From a checkpoint of a small transformer trained on Wikipedia.
Size: 2 heads of 32 (1 for keys and values), vocabulary 4551, 1.51M parameters.
Architecture: RMSNorm before each block, embeddings untied during training, normalized queries and keys, local attention windows, gated attention, a norm on each head, learned residual scales, capped logits.
Training: 126M tokens, 7770 steps.
Each number is 128 + 32 x the weight over its row's rms, rounded and kept within 0 to 255. Layers, rows and columns count from 0. Numbers have three digits each. The size before them is the row's rms in percent of the matrix's.

# down: layer 4 MLP down (transposed), 128x64, rms 0.102, rows 113-127, columns 0-63
# up: layer 4 MLP up, 128x64, rms 0.126, rows 114-127, columns 0-63
down113 094:113207099137109109151107119137206126202126142095093087135129101109083149099111101106125144112162153187173089159081113141135099143107158101172157139082073103156145098107169135121175139181144138
up114 102:130080209102138126107114102130088129132113143105112167053106161119150101134119096158146202180147096137160202201121129155108071110142105167098145094125153107169095130126091133079141106132118129
down114 102:102154162173149093114125096145087156135131146106197139121100078167127057134086140166134202158136129124139136154114103185117158125165118173114141099120085104130126181137132080095047179155111111
up115 098:113106151118081153150137098125141066101112089082166086168107109134114155120125121170117095145182088188190184140169134060122118116128132110162143175122151117179136075149168140198119123121087106
down115 088:122102128144139068066135096096121146119138177115112125079144111133162091108151122104185109130053081145083075132091090150129135169117101124068133160151093152097135180182137092088117166172106089
up116 105:157116201123137142120169160051142111127069095101092084126126096106127106126108150112097214128156085091084114145127137086184138122066113132101103099145115167131173092173161108125081143138111123
down116 110:142142139114110096136107126048108136121111130097106110130136048150135179129164152164134153140132110126136106110099078117107128172162151123122081086144097193076174095153147072166175147194128066
up117 097:141157122136167092175111194134127058119132119137140105105129148088144141110108122124127217133086162179172170129102136186127147054163141118113131132176143164135141153139138052115077090143160114
down117 093:096111125180137100082145110178099159127123105110098106159082116190132080112177104148142069119121059157106071092125149054124095176126122165115096134114113077166082112114113129109169145141160095
up118 090:094089156123086123157110168121087115111143050137202134101091117141084066157120126119146143138052059106134164173156163136163112126138088125163132103091173095179112124140126078121122113111150090
down118 086:140171143130194093077143178144159166123190124142069122122140144110201086130169135189132150105153188179134061127125051157150134141131123139115139120141098118121136166127151128120108164171168138
up119 098:156117172128157122143117188116115090135103159126125135173162095168177107106086108115167179130154103169225143127204101145140152096125152095119134135154149101198104128167109088116120088092173136
down119 104:097107169129161109048110149073123141148123128077121122117142151153149098062180197111100128130089127151136143134156118172149117126136099180133107107106160176148128190135178119068199161130146102
up120 095:157123130120171115133082088135120026159079127144134165149191127135085119171131154124145110074056140142130131106145124078130120100192148134060112106136149140189170140125130101151086129087146132
down120 088:136129121120143124145066095191154119185063141158122129133108060188104108110103111175177154137121118156168117095179103093133164064191152146134115116118120131174109134063148129171090109106138125
up121 105:121106163156185165142128105080072089134141082110064081118077165155117139158124187046121111127149128162167176117167136111082139113084145129099163128096156142107184176107135156127141156122160129
down121 102:112168127143188154108166090115126158127126121106071090110107199191137077159178140070143163131115106158121103109138119123128146135103103168111129109111189139117124192064116185068176144132134114
up122 102:061136178146136125201108161115111120085156136153130156116104137128092135133098157173171102114179099150117117142142165114094088169091100126113106166142095143211112098112124134143167133025101113
down122 094:088117126164139069178123154110162145121200118091117095127143113129087116089097199150174119155091103085144107149129141127101125211095043142072102148112091122111088150124142098104109146100131137
up123 103:169090112128175086121151164090150175077134132156122132139113155161129143159118150110121136180143097200072155107138112125176126176128154154135181081130119148219145123148105135057139107126095076
down123 101:144092133151101060149121118185129154097136137126115144230127126156171147150184149134147148095158169178133182142133057117130145136121121137096172111134057130086055127121119134087101107132136117
up124 100:154151120087167157051128092143111112151086114129119135144066161121126152134091212135132142106146103193125104105174109118207108140157135099117123087099115120208111121176113109092109143146164165
down124 097:097157074174105118116092124093194158134142101112136119175142086097109152130171100135125138132079162144153142175142071159107200158101098144139148098162067098072093071120151116097147106172127159
up125 112:155083119082161140159156161136170151166163114119099141133168130119162121174105154092168119052097089211167159122134150118145106155126095095172066110105142109195132118084101141132093142147170154
down125 121:146136099151099088123156158213199163189163132089093087137157057112136095109092163133133131096124071158129118161108114133132142181090152090131133088096128134143133143096139116095144160153193166
up126 090:192169126076075185069072173090115110122132163155181163086145102156127083105105092139126156131141069142166158113126121138123099146104141136193065101116134152124100155113103132126168085163142147
down126 087:100119096176176070144176139160182224159167151087104106113093090111098109150125138168116143166133142109123128122133128122116113194117109103124108135157125063099107152124185084075103177119126105
up127 106:107136164108155129167149109089140171080081152149156132159087136094148146153122118156098169129077087098106160130127090176148156156064115094124188183138179126135152127091100155093193145056132116
down127 124:115157159095097170176121126122153196161136123156157131202150142154127080087170136110063116072072100141136034145122106117184124132165110147077149137152133128127094125150087162130127095124130110